config.yaml
n_layer: 10
d_model: 256
n_kv_head: 1
parallel_block: true
init_std_qkv: 0.038
init_std_up: 0.038
lr: 0.00226
beta2: 0.98
Each number is 128 + 32 x the weight over its row's rms, rounded and kept within 0 to 255. Layers, rows and columns count from 0. Numbers have three digits each. The size before them is the row's rms in percent of the matrix's.

# down: layer 6 MLP down (transposed), 768x256, rms 0.0606, rows 469-474, columns 0-255
# up: layer 6 MLP up, 768x256, rms 0.0663, rows 470-474, columns 0-255
down469 095:121197100137135106073145130143107152161153122118090134125114126111052165096079141126060098169133113106162085170123124103063143145157166102135115125147206149138195090076124111100165120091135127171092102122171139054116122115146123101133106090227125106103146118111125116146103113087089164075148130079106108152148108131146191184135118105088149133197180084120136130126178091170133151078109128114198157132141150150132159190158107147168155135122072146099166146142129095129110087186161096181120135130167101117119114159122115172104130107055111138135177145117108124115085129080151112171137130141127166107130190180113108188153135112151153088152171114102208129102163204141063156128151169110110116082101135160134121095177150086185108120072136067125102102118136091125080137090128088
up470 099:158139106171105090126115140101172139184135165163093130130118160096100092126152091152123092091125098141151126133129058148125107105150152200109093097119117127117158129184127073118118159057134145151173108100174142117154112139161103145089068142182071141089160142112111152108104158140126120102103093127140099139055157076168117145157136189080152184087152140117150140122146138051153157147122079140089165126131155136214141125092140148170120121085170156124086127120096077105123153036132047145011114091127107174168144159148163081108144121111161116141127085087122088147107132116179154111152116115097189080105172100150097115168123170155111139161130088138082126100132164118098100154117149098114133148034163115159150075160158090158141089116157148198110149120110119173118097074122130
down470 098:130145083115099144126094084117143192079136121102135074105123090182096150089136079106137102136222143156128111131158093108108140143092141150120141152148154132099125091148142066134142164114069131156143109166091128152135103069062118131160107158125089105100137072133150138069009146112144127131089089154131143168135082120150085158123162180148106123159145101141178184083085107142168147120165127092152178088094141145185145121076173160188092170183070121125110119181138130063102133162084122132113155123157151108071126072172208120158124154064112143168140158119156148132068170120126117104115139109136146156116137165142109132120136140129166100106227078162126166145124098141125085120114142122071160152126153183108142098095156149101158117088170066128146156096169155129171093132162159
up471 101:072171180123119138195143136138149134120177079080056134200127085103126167133204101143133132124098163175158180102136126140131128101117141094158093177117129141152133182159138138087091136085066135140088075122116085141091155044139098132139122158168111063104174109090156196116104100088143153152121132143162188169125085123117151092138157100112095101110151109146091149137138082186098131160086159059089139166102145120190083103127109043062106136159152115115113062180124116093126107098139146099135073170135139125128118162145112132139099153094094141119115157152110082171118166148065141095162120127166123123162174178151114171068131140145132184116082140103138126132124113082104119134183129165112144128170142150096110095126073122075139167129174194132096130119145170127106193082143155
down471 108:101107168161089166043082162114142114143116136120121105192148174144087106126135156105084117127149169104111125116142069123099186111035141156162102112128109079132214094123228058125140159106150166124111151142107199154111093105149092068138180122162128153092100121112120115098119098143099111128133131156090123151099184160117110163139149200121174117147091105135150074118136144077120076112139070077142115124105168165175120166115187135187176149063105157131155161079161159107085123160131124195151111101095111133179136104097140098118106129171127161088153200109087110099060145130130132121140152112153075134118101131151130163118123150116110154129165189102106106160140107071128178138095115121126130096202109108127143099148107099171138148170095118109094130167159206097127126086131139
up472 100:113068092102080101079180104140093091144126145094062139181062134043178186180129130090167169149116200073081061056151126144127135084107119103082124131105094088210100085125151151084131143123127117136142139152189106146149124142185139108127141115173122115178131156170097142150128145130173154146053204162134060109075141136109163089122090178108086123078142118158163125195150137173078154140167087137097147163149176104108096088160053135103130108100157160151152054171127125086108104108186153094115145096107147121152185120092145126152172134132146137131137121103130131106109111156116133113110113136133146127151124186158143191128108158167148104139107162140120080136142153110110123101041151168106096138124127144147131134175085118162145178107110123094117154144130098114127156108164160
down472 103:129136141138119147046160133127162147128104174137124112130158139157142081084112135118183120115185180125172092162144104138109165150132076138145160151167165099139154140145113181133118116089096111113084137132119065084044174134090132125065122178167137139200143163138149179156121170142165158164082132121125107129130146130070149112132109138104104126142185139087135132198119129151092154023143079102162041086113104126169116117085112141132176105158179075145110090124124075089079173107072111096136180081156065133110099118114164137118113134063155161142124171114099129159153075142105092162164071131125122119137115126148096119137167132084108153104252163132139129160147097122108146146139124155142124060107132139108138118124139184150166135115104025111116170124114131124120108088163126
up473 101:126153139140163104102149087138102162120141123105129090131080129137145098151090171173121152052197085153105113114118126092112094117054148131135072067154094059135150114142128116100134174156149151107137101168128159132142141122174158140143155133152183146135156153150121106119141107157112149143109125124136173155102137055099082086075114104151119173108152170131118084138114073101090155159166100196160130158107171156126134158157099082186068119105141106078104113217180156127124109134138077079124131129120145132142083137125077165151116186149114119132159062094137159131089175090126108115080137182113096100140099137149096207089071140125207149156121149075079168129063204184138103095128127149136165069149089125103091078174149094149098100121112163101131102133122118141200121119108068
down473 103:172108101139171112125131171123131129172164121141203084163129130094136171105105173213075082095106114106141139148142172147096086069124153173119114113129162120072172127168081132131128117109119089046091112122131125119092169142154145135161099147128150146151174097209138160080155182153104105119116106068139136130106154113070192136124095172155135130186078146094104137112097076136125098174132165116097106169119107079196150131137173138148115103087058081165145084132163065117113093154157148177147118116085113120149084141119103165127102136125145166136156146166106105100170157082135153152110163160147122110191052156084065130138074128148099104095176123141077162111113120177146074171123139146145106132125150105145080131133165143073147077113163070061113130132142164195106149120091148
up474 097:127179179121099134095181169136085102108169108121108129147148131093129142136109118124109074145162097142173090091136134135107161068121140097120137124002154087151107117119125194098137122119137076130165107101186149097212150106149122084099135122169098141110135117118160160144166119130130108128143138142134113119105139090154120091113162153113123156153148113104148107058143091098150109183121125105140126093123137075101128193080104076162091159143086165043134166112146194171126109137182035145135077165105153092187118144107065118073136076171088063187108093112107167173079159149070162151192095112101078101109148146174170116118132113106152116156108130089110167089135141108146100155165185170115107150086137100136142118141141109116105137115117165146087065174102128100153172129171121
down474 097:095066134128140097137153137157138155126134154106179117126134173177087097087176205138130141118142094106135161153090136149127119078123148210145140119097069127128193119097155105109156115112106160057086107076099133152090164156099150115137165138178098101158112120169140131163145090096076136084132135071112161112112108102135149064161130118127167111163122152144108184083140167117116208127123149088125118165149098143099078179137078138138129158145087104119088060155150145081133129174131067130151139198102163110100117119122158175082179113098143139186173142140105091115144052167096140178110088107153055116165092097156103154126119148110157159126120153173156122070126150105163077133110093143079212102117102044143117139096164144120163137123119105192104120099140144146141217150111130